Weights of a small GPT-style language model, trained from scratch on English Wikipedia.
Size: 10 layers, width 160, 2 heads of 64 (1 for keys and values), MLP 640 quick GELU, vocabulary 8192, 3.98M parameters.
Architecture: RMSNorm before each block, rotary positions, no biases in attention or MLP, tied embeddings, normalized queries and keys.
Training: a variant of Adam for these matrices, 7372 steps.
Each number is 500 + 40 x the weight over its row's rms, rounded and kept within 0 to 999. Layers, rows and columns count from 0. Numbers have three digits each. The size before them is the row's rms in percent of the matrix's.

# q: layer 5 attention query, 128x160, rms 0.112, rows 0-127, columns 80-119
# k: layer 5 attention key, 64x160, rms 0.106, rows 0-63, columns 80-119
# v: layer 5 attention value, 64x160, rms 0.0721, rows 0-35, columns 80-119
# o: layer 5 attention output (transposed), 128x160, rms 0.0796, rows 0-35,64-99, columns 80-119
q0 079:475486444495521543520569501501451520542510571528521596441531493535511548458542475487558448475430448477504505485414522474
q64 109:480481425468568518540493428503535503545548542501541438552500481458458536519433542484448495512523479421512501535495564478
k0 095:504578521534511562538461428551507542506566455459480472516519537500466509466443513465497459571519529489405443534463477520
q1 076:521508478471427518575484475556509500505537473551529551474469547534416490463545598478536432488446484509438556472526495504
q65 104:594516523440412503474449562468509578457428526468513457511437497458538464511532531519442553473464490521410474514568517506
k1 105:519509477483469478521490502488474504508515517451497516590477524464467532461516439443492521498553513424580469516449512578
q2 077:516511391465388496514437521521500538486521506508563504466418522555462470500514541523533480481457516550449615446517523531
q66 083:596466510428476462494459534441448575488420488522487505424458440517486502466509523509530556495419426500447492499532516464
k2 115:495440464504483417462531523474481518516480457521554532534490468488506472486511455479536513495464548463541534362509456508
q3 086:500546540485469462454467539463546518473495489480488516593500458482517496514477481481469510526498578534457460460545500526
q67 089:488474543549513520493484545491493494490477439514453540485485494531476511506587468533519499500476509558422517486544504530
k3 130:469434512464468433442526544508500412466456531475541483503484431495531467551521492540523520439437491517585534453514513467
q4 068:589465567465549475506429508487474531511515543490488471460542465503518469542494413476491490479546531512526448478569456478
q68 090:499501522588485491491439574512452552473453441449444555519500519511489502499624488478528477535493505570490491453560503583
k4 088:512443516508484442425593555521548460453440532541504514446530448478525452514558495542536543501410453509491564417540493433
q5 065:472495524561524504499550451477547504512531595471486492537587460525529574548496479479510478505597503494524462577468510469
q69 091:415481491565535521468549473520467462575545538521541532569538530458471551453450465489551423485573513475492459482453440478
k5 080:442476451463448532560526490541550451493543510458439477466496552551474453488534557508567465471431482479510491581507456491
q6 078:592540533476495523475470526508515498477525544467412509485493567523488440504430481460505427483432465488482501419553522513
q70 095:576539503474463442550506437512498480467431458483501508478439467441490534494455468524493526545456538558451526538575463472
k6 078:536472463507484533554555583465491490440488525514471548478449497533453542484541521499513494535513476433528475514534518543
q7 081:492557567462532510496531477449538532479472503461426490499563454520556452491540464487476472451499570480423458479525478519
q71 103:480489521458486475488564502461548450455433419505415559441505440460550500458537434521493543490441486605445453466548494517
k7 095:603510514434497465503452513471441524480491577510534489597486542465470578463451504506518540435479495551508547501536537483
q8 074:551467569487496462464496481395513549493424478458449553498491475475534407508525454482449528494531560426490586419494473444
q72 101:506528494435455515505423559464516484439430429464455456526450469513588488552574535535490566476411459548556553483563537501
k8 077:550603524511486544447564543534468497456485578533433465547450540517521498442507496459443545501530483518498549493512568512
q9 076:485463465471543499519469493510462517570444448490562515541556454475513451524475450560492456524513477521497476498478486464
q73 090:507543582530466486473402577498443513491456491438469517584519524461489501486565544457488506538507499563465483473605486537
k9 072:544486518504498506431559501526532497518522487514453393485472580539473473543477499550556512482488488517527493466577507424
q10 068:552503527501508516504458467452563555554507524515499492501459476412567420496525448425440452471505508474470505494500493511
q74 100:523510501506472522481530472465531490508502416479452566527513405562504476507520517499510474567458535573477497511526465517
k10 106:491485533446561534512525534523509499458536548497466432500491465510454565467488541534511528487490439468524510581554523451
q11 068:483430492484495498559494558568445532535489463470562421428489535506482476451590446518530508548544510501508489575482486500
q75 084:431541478585481484483540443490447508512496490533465523560595502472498519466491438451530514479573526538494476505496498519
k11 078:502502482522517493507472524422494572593473461543577519514528557495500425531473428573557437546456500526425502469456450498
q12 093:510488465509447464498476492492470488469464425481509546473472554488537501542504495553472565512490493577591490518445455485
q76 159:511500469503427459473464571426478560521462493517482567552454540463481487492542501508589527500484473550512572447528486475
k12 095:528475486516465562450598541520545492553472492475479511432488516530544451506551509508561457501466487473451480444520452431
q13 090:609529457471452549544422486504490553465523451487495443482459522496465535512495498539469585513413445504490500452486475505
q77 101:558501524490412404521450533452433499494545526497545509598471526424517525515489494484527491472545505531518566517565457514
k13 081:470490543557508452508463544467539485470505498540527574529535544464540470558476527524543528436457558556460486435578494486
q14 078:540492498522462520514538496469481439442440511500515526526521501472531536575506501518456491489481481544529474508489522531
q78 106:475484473503556531555550467529498492558552545523564442424541533500460498492441492501500434487542494413505461540409488488
k14 074:502551518488496487519455463553464524497489532471462540479512560447538550413516506485441507539596491457506522573410517587
q15 066:515474485512441429516502529467553509526470511500437563517521478478526397489521543461489494517512516526487542460476483476
q79 099:520480473460454543481477550471539478508446454437503557559410438492533481562518502529543536509422501546526537459541489477
k15 083:529622547449479547459524552527500503446527525507402458514455527523503507452456543469472571477511469485542503548562529468
q16 085:492464550522553503495514534515527443537471538498486507476494504429510471471497503478508482508525529475489519519517526530
q80 107:514509460464456459426502564460514584538467470450462534602444479498527459543544554495535455520476493535480560472505483421
k16 099:515499524476537575513530500503521500464518546529502496472544496504463511480450556516519548427488439465462474574542501478
q17 071:425520473427545514521441511514432557572488442466533464479467506511570500514511447529444561460483527474546555483512526483
q81 085:458589465558495537454496456486429573501536566526446523556547546515481506474467497475475513548535489492470449557527495513
k17 083:453411507532536464514513492461519476538456466503516543491585454496519508558524469523566410528512495599456459453539467493
q18 093:514525452543524545545465498503513418469569560496514488499484518488448557506468534466469499548550519476510460535534580556
q82 100:511519467527546559514475486557454554529480537515523543555492545512472522477481524485491503455542501475489510545518514551
k18 091:475510525504519540426517443543533509496531516509482556518505450488525512486515559467461425466558476465473450519429499484
q19 077:502469542442548500549533490429466410491434497483440580474481504478546475482477480464539442501458515468479414496516473547
q83 095:453467488485540445457613454506520492513470461486468462509558478528510512480477500469450420515496496521504433502456441446
k19 108:514527514469578542493447459496531542448516506526475506501522469492445617429477515521534508523524467532485533581563492550
q20 071:435530506533513518476511454581454501545511485452600486507479522539499560492533469465522592508443511523553506528510520525
q84 102:487557507556551530528490490538416512512569596559513466448559573471471521508505481511540506484548481520450480559494487552
k20 097:454423454476494453533458491466484499547499445502552536485505570413559526541539494536529442535495537556469492454443471544
q21 074:498565495512545544528535517545466545468543484538484453457509454539473562531490499479504510520494452500463512516499534574
q85 109:444501484547546472474548485511466483522497578519565553429517531468448531449455488503457458478544478478547489484408489496
k21 077:476443558483457442513533474529559467496435445560447471490530540518567466497490528499531464474461519540495478422530484467
q22 071:563462496452555528520537495496488470505570491481429562458532450567520471547478511474518436449460471438474468460474476484
q86 092:523457526461495458483537496434562428453490437491436498466490393460493497542502497555526483524469518549530566456562495459
k22 108:560585482490494526528426533501455547477502526523491433504447537537489564497482524463464575484474511485521508553542551495
q23 081:478520533515486498477462443542484490514525533472495493526535535412443557454537443508463545551555518508522501529436482540
q87 129:551548479417466553498460554490517532469472488488455519583437509473538479537555491521525571499483494559484546471564536528
k23 083:552529544516498510498495496537525512530513475473531546541532415468455546516500453434512465493539526445509489515462467491
q24 063:543428541556482514498536547502574489438432494513471425516467504454526473492541559471489485512587477440490516461527483443
q88 093:426434469467547535454504494524591432515468536423579509559472425508513491554532555485533533491462475564540551529518528463
k24 102:556568523501489540463533503525522541459489549490475469530506426581492513503455496473439544501469480474516461517529555429
q25 067:467497559516506524481441458549479465474450462440527448522541445458528464521552549544481558560481551577539526528545458460
q89 121:562515467516466563518439564494528526488487493497457457592463467500534424519514503490545541494493510489439515504550548498
k25 082:539505494571412460490445539431509554459504472470524606524439397504487504499532501409540505517537555469492465472467460503
q26 081:441486464443530564527461506509439498522528535574530490514497524550474587445453570461517527528499544516473493529522534527
q90 096:552535497510485562533438506493490498523525497545458444520556513503498458545458508473565452553494527521445416523493464510
k26 103:459462475465463479516496501465508519520493493498526515509513542402514492521528492536611435515522530518446520461473451571
q27 083:470449476467551482455609520470487466516513541498459519426540478519558503546458458483536470477406502449568480473485495476
q91 115:482454488510529478503530453503533432531538489518567573434599535460477550501416493492463417523522515480498474505503480518
k27 108:468513464488510462582527552474456484467511501509418477443475568490510504512517478548551558493471498584494537514530543591
q28 083:549477496479524460535522574496490514501534462534426535541474622535452438476490535509485491454504420567467474486512448472
q92 093:528548481482527524472517578537495519491430500457430490552500484486505470509540517504487538460433463498507510484497504527
k28 101:516541587508481545494506468549519555461475543486536501504491405456513544553563584532457570465539509495485487556485513472
q29 098:492471457488532545538530452491465462579543487504559513533463521494426496478463546495503388515504568452485401497465463455
q93 097:508583416466509580542433500450547509504543499518475525493504499479506475522529504474574491526474530482469521560485513488
k29 098:475483477504516494553490534469504543587517504539448486486506524437503503496545410535525514539466526563477496480543499555
q30 088:536430483482549494508602484465528469471476492435409483509517429541505510588439525461495567474469436484464493532520501445
q94 081:448515498432532507467509507502525523474464527447555579448514547469584492547529528514514491515431454534479473466493528444
k30 080:514540477489522553585487471489492537564512510473507403544453564516514520489463521465450556529529490455498491522414517534
q31 134:566526480493560532559510463488482458517577538486467549474601569503479539518441534503471455552575509480486420497459488558
q95 074:517550491493570518570501478543453494515484439536496403479545508442512524572528463502447445559464535505545495510411476556
k31 096:490542521434548520527521519475508439513516521521508424422500552474509559540498521592523486492485504603556518544466520512
q32 062:440485512532509515519436517501493540475444501459533503534567518493531466478527487515500540435523516521526438574522501484
q96 104:569579468523488558545418561494459523507562502503471479527525490504508457522503492462492509547489534467461474525458453508
k32 131:455436485523518471479551511431517485568498519498474519494514534446507481506543449589573511476497474563439539446497477530
q33 073:509516450462534450500585478466486513500527525505526524429500479537473533523466473490518500527482528461497501459560475481
q97 120:468492524487555460535499373520523473509580521494538537389574500486476568484429504526496440562539540477482439573499462511
k33 078:477441469510524508511515505453456491561503587468468434512487551506500532492544443517501511507498491570529552496549556542
q34 092:441562521502483488552442506558502472433449455439485398519371578439516518451561550559482572519510498576525510490522495499
q98 100:497474532427508445478457487472495481486458526483449470474470489495536469518556456509496525527463502520548559424557477503
k34 139:516433536526438352434598528483515543490445410548478523502507483498456480492478478489545451522475511457485505363539433421
q35 087:511478448441530590582486463525496467459527466522481460452465459548572528577430518503468435509465505511517466524522509541
q99 103:500415565539550534523516488575538400510539544494481461479537479495466521530473495492494495567531524519525486571551470533
k35 093:508495520524415417546521496400483536501514474489420431582482594489429524482475479474556483571526541500496506438510518563
q36 086:466531610450517478480459537546505529444437499442483452479508473512587507501553526544456518473523441519515545538509519485
q100 085:524493467511566573532500489517535457515565525527477459554523470555458511490553491446514534532516498511507509549491534545
k36 154:457487466527490456487547516428505486541517470504442501518482460492501403589532401538518496513420465558485521420503503520
q37 121:427462431488498466493483517511533500471521546538583541475507468485483540520459496521533491490452483520516509514469523482
q101 096:487549579528557511523443451554522504491498499465543563461548527490512495486521444503380503540540488463518462526525548520
k37 085:449493483506568473457529503557440504530485602486475482537478502501486448556608494529458556450494460508499514465432490439
q38 122:468518434539436489458458512497508523537493536505600561585541489455560404444540488448481503500494529499481495431421471463
q102 116:499500475537593612527435455559551509535561581496496419515523452561430512493542499460488492518559485473488485541473546523
k38 118:514483510602557513557537510519477541550558420484486541455535520580520466510514500516517511552498546557505446483436458547
q39 108:526520505477438483493421455540546438475508496487456507482468522479417571432501477486474481544572502436504495536582578567
q103 121:488536508515544510541569459509532463526576536563508467549613497499446537468455517482550439500531479468538436602472552527
k39 078:450470446531496563475487479522518537489542483494500530533563444531549508455620497470557427477470575519435509475467489492
q40 116:503452522510465425443503558462488544503470454532475548483458457531513431496467498476509506430444517515523505451546495455
q104 090:496520522495471390530500540468487545490472489508491572417446568478570496471464505580522550473418482499485527467457444474
k40 075:537445466427521481484437557475476429560528559544529501460490609548448540451489533525514506437540454524492509488507563470
q41 096:535504439520526570533552438561481460498586504539480484492508497496426565517420523467509479565510522416424417472497471528
q105 085:465423578484502505502474425529533450526522505474542548482534450454475543564443523498467453569524515485511470513575473517
k41 112:535507529482520479543505473501495458430488489455491452466515543519462563409449513413473440507558492438568432553449491514
q42 092:463483509519441510441482574570521513504509561549567545484427464521494455509553533460514489451459428543552549471543566454
q106 127:458443500474480424408498522501534449466441516474514546491502500508496483453514514559520464425463419514527527440538490449
k42 099:530561498515472548556469510534514567483492498481497536564465476536520445465514583431451511506511501464448466512505550523
q43 108:504532403510564594552527493525473528564614509538506488495486523526444565472476484490486459495513491450464481566493512528
q107 081:497455506536526519496497480483484436572550533513508518547584439506469537538455491470553533455531534544561426598443531513
k43 145:542568488527499578575460479487480580545557466462509479560502527463465534492513541427465486568539546502474448573485484567
q44 127:471529456478539530534532492541491478513517537503470475461499536534480551494553505506467505508521454497513493567509504529
q108 090:539476451491487482503554498497487488477484520516518560520493501515431510529553479517575584418516431550488548509520503571
k44 104:483529492525492530567530441525488551515499487457492481554491465469518499560567532471444589489466498530514489529494487522
q45 113:455468495474485417513542529458473491502491407492542476524412476545537482426542465490547413488449532486571535446498438508
q109 094:540540454460480488498535506487485588553507527478555549522418533409502475491506453531573577515448527488432538493510480472
k45 092:501415570464560492528501502505450484477530436487490459458513473548585536484412485470485457582493484541530535538544464471
q46 087:453467534492522482564566407486473465500481416443484462531575510458502539531480493524496502585513530518520493512437428503
q110 074:552561489456579559525530474570462540537491515511482399489454563507440494528454531446524541520531521459470475518461507523
k46 104:421419517472518471445562475544509420457467449533523494467517470501564476562484505591558482507421466536555545462573483452
q47 132:526479540450394382481433531425547515426459466507494499511460486540525465469475508453497491422513511531501550495493482488
q111 118:505485532488421400482492582450486525434422467490472499486463578514534454466523455510515490468464510497539584438491506477
k47 113:502489497439496418393479527499511453428479527597488580454532472444537529516461548538492463457499495480462518517554533416
q48 096:559456550497499425545559485529464490446513474543465436488452507517526548433510498521514516506518533475532546481535399451
q112 103:463461541418566513557501420504536526516503477518521468499521486520501472515466547516428496574437470442500533537520581508
k48 097:536408558547515420477535493552489469431505460504469471437496499489504519458452486501531425484534496510491443486534476423
q49 106:535602534513470537526501474572495445470567501532491461483495509508425547501482510480495437537547515497470471498586469534
q113 125:518453566472440408435532537439476507496448524531522565475452485505493505462523445561520477476489468555574578395498455491
k49 092:508560602473489503513501485527488509456493487450490539499489447439443536491458501470480407506530541403479423533545461521
q50 104:481522476498513537521484453557525471462486507508471535492479508479475561500443472524385538546519491433468454547470544543
q114 139:501519491498552577571496438558537455543517573465541436538500430486464509583521469460429524498540501472524464592483524564
k50 094:448515427509531540522498497529464523468477509480522475473508485508549467574543521553504545521450478499527495502462493493
q51 123:442462539477518399515502473449511461493449469418506520497454529402506511529492539544513555505485509566529525478451533532
q115 115:473502445467590568575491479527470502522584527529477444520496437538463539581529501473521449511542440526509491555468444524
k51 095:441513517488499480518517510544516496561517505514528493566525535490487507511504499501569553466507527507555483502412552450
q52 106:534499542458551409505557529505474521473530473497486466499523523537517494484532482528574429501449501530440488459529479500
q116 117:467468491480542481480506527455508498461494564548464591448538404446525536487519498549501497484474484528525508442466432489
k52 090:551540556469455489540488524466448550518613451485472537549490523480480470554385450512557487548472504472501492461543501525
q53 114:502449468497422451528465518443545535536483431495542532577472506553501451449503529407532486462519518496513508497448455495
q117 076:495464495498462484567497501494499542515499468535491551490472493483493467441487477476495474525464519460518516435484473500
k53 102:546463496525590475472469532522487445479487506510484531397537511527544522483485494462552483485525482574509475482544516433
q54 104:465577501492524562522491493539489505500532499499546500533511448528497501509569447444457528489492520519542575597538510522
q118 109:551484492516482519534566502544493541530500580441538497567507450579477525489492495392517503479550476536619492548451526519
k54 112:540525586542526508488519463445519498524548426499539526539494428484468529546447459436460516522499578471484491489502532442
q55 120:475513453509460586505475458592541449482522523511485474474540496500406568487494540522403481547580514466434492538524542558
q119 089:599495552480460474503442485532479488467457503436510442534502492485484505486502529481403493498502504459477445516499497522
k55 093:484497485538510566564499472545521541445447550497540518455502443473544497547580547564488544474481543473444560521489499557
q56 127:475521543486444484470477491503542502464512526501521495506509462510507538490462529485510386549453488485465480444517500512
q120 086:457484466497537447498491513469483447505508491510533498511503455486526512499558450466406444469500480471530559475441497512
k56 095:491511521420581468437495424484482569480449524509436493494546558524512528463483452511499475592566449452533488481512540512
q57 104:458537472501503509484457503553518510533535551562579584531552461433481517483489514459558506499495511493427451476494550499
q121 119:452499522561539576504522438588528485527525573495551507520541460540492555520510544465431519470537542497503412601483506502
k57 124:526553477534544607591469487482492556522538559468502463513528519562479537464527502460496492549543497464505425525382493523
q58 120:491512499474502399498574479468462499533518436516548451526505460502523510470441426489531509550451527468512539448498463452
q122 080:555500563460499439522470478524543597530474475531472480426471456481523498517409527535507513525476519472459475514489505527
k58 107:530493516476511481523452506551469467474464447548567501458489531557499482431352560513507483523490485499565470518489458501
q59 123:498536586433557527570528499540502461457548536506487434504474460558566556496492468507526504459501481517475515598490529578
q123 085:483497445460557485523593501504495505510504473496504549513546447463555497457519460499497519509470415412499518472446502485
k59 103:501491534472470460496542481518419478507487493496465482502460478486535439521426493555524476529477539535482494487494539461
q60 124:483434495541557513474491517554458542533461525515442518499499568466495436563555477483500601453517507508503511499457486454
q124 086:511513516478460531462440468447500554510504490466459515535539500469520434531516534525573574469501452514399447512550485516
k60 101:450450505596510509511518553521511538514497507474502513504475498479484477513556455441529573367464481522457533467536448493
q61 142:529553597457490409430495521488489522490496410506488522528516448508552441490488481485507514501469497493527544470570438472
q125 202:520517499551515547556528438585530473494524521440501443529540502553464510505485499445399499511541516448540429586462561549
k61 080:591516551509552477413491469435523534543531528599577510508510507525450492556527465496460547514514510494464466489476499530
q62 114:546526530532517562493436543490528519514476545488460493516520524518546463499515530486449584483564474549481467582469535494
q126 083:576441528563460560485492521483466470516461495479488465556524421586517476453596507485499508480526512570490490560447544517
k62 116:496526431541497521478465550441478487514486547520499494459503490489547419610564488570490568425471501573483495490470523538
q63 128:479465486523468482450506480474521526531514504519534553536510504475455464544465551479501469499506547539500482409479500491
q127 070:437472497503489532520513522495509465480465515475515557525522541497451536456559469520556538481503469533491472430474498541
k63 112:520494523531510512462506537510523547505516489532531537509558546597511553491508484475556525454511550490475511510465471499
v0 105:524544471526471501501539489510495525522465542530485551553518429487483460530503518475463442523511454473510490477462484444
o0 091:451543508474483483481528491511507475471520523480492499490489513518531557550456420500570503506441424539486525521465521547
o64 111:520436484533473477521474528503467482544478500514503468506542509511493478529594508484471483533570484498453484499465489429
v1 088:497497497510467550561497587446441496458510503446503479564457485465495547539521493537537468528611547500473520472566504508
o1 094:494472485466474455457481499432494527537464513507560428459553467561476424471518540552461445488452519506510437480428415500
o65 096:454485519488568451479514498595466478535523467551483543508460472514480593487542500453439546474546467580528546489523511574
v2 120:543495478459533504471528525468467485524502543451504439467486552459556529523491487478437438534549462453569541580440536426
o2 096:509529555604528499479501485510470531422462452491520530518464496516471467535474532474544548525459491525422498442583507533
o66 121:513436446541515506471450576519465444523507500552479460489516450503506547531480554508435505501514516512522502496417572515
v3 096:486539492473526491523501564536455480552499521467508468523400510541520544513456518468467534519540476577596535526475456474
o3 100:526437496500513462505493404460555516452520477479489523447490540537474457491498451512541449582528492479437586462556522513
o67 100:503533437534522397468509461464510492460520545458526438517547536506453528584446447541439509426437506464485532612493502451
v4 105:474507484569572467517543455535489478486487510596471509450555486492479482595543475531482513517466466437572546464448464528
o4 103:522549442446484482476589457503557520497579559520460566512412552477507573514457526455556549551461467500486537564533538530
o68 103:489551456505447524548530478412538528476512563495464444528499547450463426484439513538514467538480532441444446541529493484
v5 098:502389518509479452468488522551474551589533492436567489587505419485591528565496469479515509537378558534475482436547455446
o5 095:530580512476480536511500482475477546522529503523470483441493528581562545499517541527525509556525490458478477538471504561
o69 096:500505511471514457515503435552466474478429513486520540510543505510469506523514545498479492470493514562503501501472522483
v6 097:472499447535513529505491473470558502455506486598504401463522485533471543491525481445470478487586467530521450498464542571
o6 098:513476481479584486466488521515455466510464445451533483471479576516474481435501444575463546462438497505480520466533493495
o70 098:525487461444469517544540434401582590506480546406521520517472521489437469473473472551585464468568512439484480601507499478
v7 092:493449498507512518495444503512476496546500463434485441524501520510568542484492492446531529437546508488432518478502477506
o7 103:474489478450526413593478462482481539485498464488461510504485464477430463415482498545458485519546549511484475518521485472
o71 095:541520551490499444491403415479516547510517484502464535577514450542506467487515480503517522507488472485492471608502512510
v8 086:483469474499538476532459503495513523532519480599499436382446538533537491547574559578527561456480485480559553497523501509
o8 097:551505471460501427544512490509561473478505498492455523508448456474432540457493502407562468542502497478524599577554442525
o72 094:511596498467490525538501500431512516496527550522518481524512520469449455463464503568506464509429512412465452482481527524
v9 100:547500618516518558462446444500467530548542482520473516459516516475369552496477500419544512470579506447467518486516501455
o9 105:531445445436517462494497508515598474461465468429488466502495440474507489546452483562478518482469472529572511492494518539
o73 100:468557516506474480465498532458460557564513483550534498475387561511510535504554463473514459587574503447403583476549471474
v10 095:501461442397534466489502506532478514463475433498489487501460456506508493530488460554554514457420496503538502439466431469
o10 105:455554518526448472514494485512524502532566588549521464499514530476510564491494544446561486623471547475472558558533466548
o74 093:476516493530526533485549434539443457441531525501499492567551503410499519510424525585386494490460554427510466470540528494
v11 091:446499402519482486574528479526499440523540475566516483455526503551485433470446511466521454453554463478490469499481544530
o11 092:463546528492536528480439525484487504450538415508463528502431487437473559462490485453550561525527463510487522506554498543
o75 093:577528494531520552522476510471515494520528470456523460479472524463476411471519485505507524439373552501507496511500529471
v12 108:529451449516540522508552503560505511529549521446479577506453538448513499535472510520508532548497426465495423468466552493
o12 102:533559534495423631483520546472511475446431495513499462512553506494542509543472478537585495497573513519465554556464549567
o76 110:399511492483501504466491545535442437465469567520517544494507471489438509532474551422472529569494538545500584484467529507
v13 115:471513450549521482473544495488535509475495478505562533482520494482509455556491406486489405515442524571518585518474508509
o13 109:529540423460466573501494441525483466462587459477487510514518533486464532480468553504464489506508513437446445487552538460
o77 109:484456530543516474470537514492528479518478489468457507469510484412581567469571434478490492513499451524531517515520455519
v14 109:535444455468518532502429432528489441525481501465541539476503498491489550441505456534487502492615466463544468522436524488
o14 103:445539576609475569559564659526582469473489527490484476494491476466546481487544460467532507466462491550517538554466460542
o78 112:566503478393475491472484459492449517513507499495515483467465517514495481506414548511444517539440580445465478467489487491
v15 107:551545481453452461508467477387527455521491472586482549496557496516450456520455524501498440455510550514538525516531514560
o15 088:422495530549477518470474473539439461468499493481565534539522549473457464459509501489473462416481469495458428446508552426
o79 117:548500488496528509532516545513551541552517421496451461459460523474511515464608416486535558447540408475523462468528457536
v16 116:471456415494530541452505499517530512536488468495426568436525520545470351457506500528507513513504499471451403474422482484
o16 110:496519545488457443535507488451552520549502542519447466578556452437536552493523510502527471469507470521537560637536483550
o80 109:515468494483483545471517540549476457453531483478602530446477537481524414489481516524512470502468545486498455426476454439
v17 094:599531518529502448509515479459508503569454456554518493462522460537459464559546506502483441541461462536517466466460413436
o17 102:502504466446530511492552525529516505490567548519473549524486499467492577481467510462544486509497489500572550498524503592
o81 101:456538478516483543550552535498455490542467515491558470428452509509506523490518479492490442537517533421431504450500474494
v18 094:558408583576446511438509456494494465608492540503523454518505449539531492462458445537539492505469531514497514480505526494
o18 097:493492505432449502554504534541482525476514466462549559501525491434492536517534517490496535415536504524539439544466504487
o82 101:548559466461531501476506438510472500472494451459478511469462508495542490462516501470516484574445540461415500451531440465
v19 095:514486517491529518430475521541513482456544482481475497524486538452459463475463432450548525522549526446537504460553487472
o19 102:527525550517419550536478502477524524483481484432585442444539399549526427568543566541489464510469481477506485517443491552
o83 094:461487492538539454449474569561454453550537477550501536453421512534522561443564466460469485464523463557526553410482478517
v20 096:547476560459483499501488553360436509512444467550428476492463503518509504504479497487555451547513473535536529506525508486
o20 093:474485487507467533546482541526523514536500572519603503536470494510444453504453535496564562494468511536497543536533498571
o84 098:479545521456540573507494546537464465534506481517455504515454518454469557505513481495448481501562472479537521489546547509
v21 102:456449549542471518515504458499485528501499583487576474542534600528568503512538562528425542510518470532471482456472533564
o21 104:530510494479481427531517542507451455528492493579416525536507411533507497474484485520475426475588502479532484530480466501
o85 092:499511518496490495527485489493429457502462524497465458513538528518549520500529522497520512455420564493467496540412580543
v22 108:533525569568493509463552487501494435476473530555501468428541571452435461489426533473476443503593497456556454477538545551
o22 102:542422466449510442468503493531476488502504499461455546544517445497460498487497500530486551483465465523494486476510509469
o86 104:491553513534496510497477521431504556550517522482507468497496526521534570450519484483604522502498503425403434581515476521
v23 104:542495498475544465452518561534461503454502534483463475527435498465511469470490527472488472545513483539479524511502520479
o23 098:474472516489420460589439429472454575571493450538554522466534422507501458551485551482489529498561460535497454440499461519
o87 101:467477473544475500491480506552388428475468509552487457480544497540495482495439526509447506410487526461499506480451551518
v24 105:512484469500533460437510565485420520507487552450512504509487515498538522548537438541547537503574454555520516579424537455
o24 087:453463503520582456521510445511560607414524455545502529511464494478507517453534599494467516472491501510480473395571419505
o88 112:478463530496493466516531482537454428464482522441479430491506424491533496511413553555417481480447561460540508522452542528
v25 091:540509538443486478486505471377493451546504515481476466564525582508481526406518523529481524469550484541487536518491485477
o25 100:486455498514544495539532525536545548501436499553454532510494480424497455486532468481471557456479503524557484506522455523
o89 084:528509532478461520537499512509450534543540492530554495540442491606512465517469538455546464515513525492472517471556542609
v26 097:584501557509459531523494523391525482461513501554493519541513550553509494421532472526543476523513508558481497520490510550
o26 108:474463409440575499510464601535453472512466514468540480548532505538430522507497508472436510427449502526567486482487547466
o90 096:462575537452469517554535538480549555530541546518447498536479504522541447463558457475561445513608468540485522484517481524
v27 100:541556437516510526502456511442541550516525476620480512545447532473428525484458520459516418540511509545533458525529525525
o27 097:541450520473493509512471484473448413474457523474519515499593485562477416495538526573560469445492521447510513510384503449
o91 108:429501464481547475481495582520491525511515465507500496471388561526487562470568460428538562464517450496488525426525447513
v28 106:459497485544491498488553529514444514548524473507501426518483446531544512548485527536511499524430472527449558513449406455
o28 102:507488469417488433491487435476561577463482531521453529464486509462495560478487525476496520566568532515495511480547494543
o92 103:492528521555471480549481393493520512478554493478509523544577486526456431462438459507459472471450526512523462568529534505
v29 090:569447468464492516487513485494476484469471515440440494507432515462501505461502476546512580536526478446474436502509505476
o29 097:442506602567425586543476543495486485533453489499575510503552430465509465568495501524494460476548494573510490531494490559
o93 094:484457481494518493432481582539472476518492458566519542467483520509499500497515475453495491518559470572555570376486483470
v30 097:508501546470496528511530503472507491499471482509555505437447510497546469527474492514531515522390532456521513497529500467
o30 099:547520444452457538561525495516486574473611495491503485471510488457462528442548492547479448526491565517492512476499535505
o94 097:469489511502544455473509502540464475556461513510478564488483531489514559501524453459515480506553427486548586504492482442
v31 093:563467557495414497466531495498550504590444452522487514527470423497456489532431416506526559509416479540505475445516478475
o31 097:485537480484499518553460518540443481537577555497571479470564556546523458480503531561497474533443533474523464542504548476
o95 097:460527473518528481475501484503460532506459486485512530461471554526521547461517437488460526488538443461485426452505437483
v32 100:443511460468461456513453515503532454477474471543572562448592388480472475530455535468486497496471525534540484531497491499
o32 113:484510477477566479485530439547474560534596533503447529504445624498477592458556488487472481520491523476462481446511548464
o96 096:571515508464491455516552395446555572518443537428433470489534459414509456553471500549500524445476484419474476577545489452
v33 104:547451507503489479432466556490522602536508501624462459504463509501520626493439503524503543497521500400592556506541509435
o33 106:511504485552479519518497464489534463445429490454518479489499509500471469544482546525513475492430444522482519518470482502
o97 099:464507486474561466432506529519539526492533478549565576462484532514442547544492528521510533519548509542480532403549461503
v34 096:575561447541473494519505479525480469424488492514584527488559478486505482505595492458453499510505468529561514549502487579
o34 093:464519456506535479507478434535471516420513437486481508502473482554450575528439487496555536521484493530525527528507480499
o98 098:523480465496416483563506469405522584531467579500436433520539494491526414506486526514532481492536510494464454524490577520
v35 106:424469510493484485519533522510474601469517457465528428525485511521589477577535446494522499500445494465517566478483498455
o35 093:572543456452555478426538524470476496503480477594462500443506488534521545488489556519445580526447480482492512520585448525
o99 107:470492585556493506524503499511470414483469576506558562562593505500485466496466531532527421512522557577492475516453541505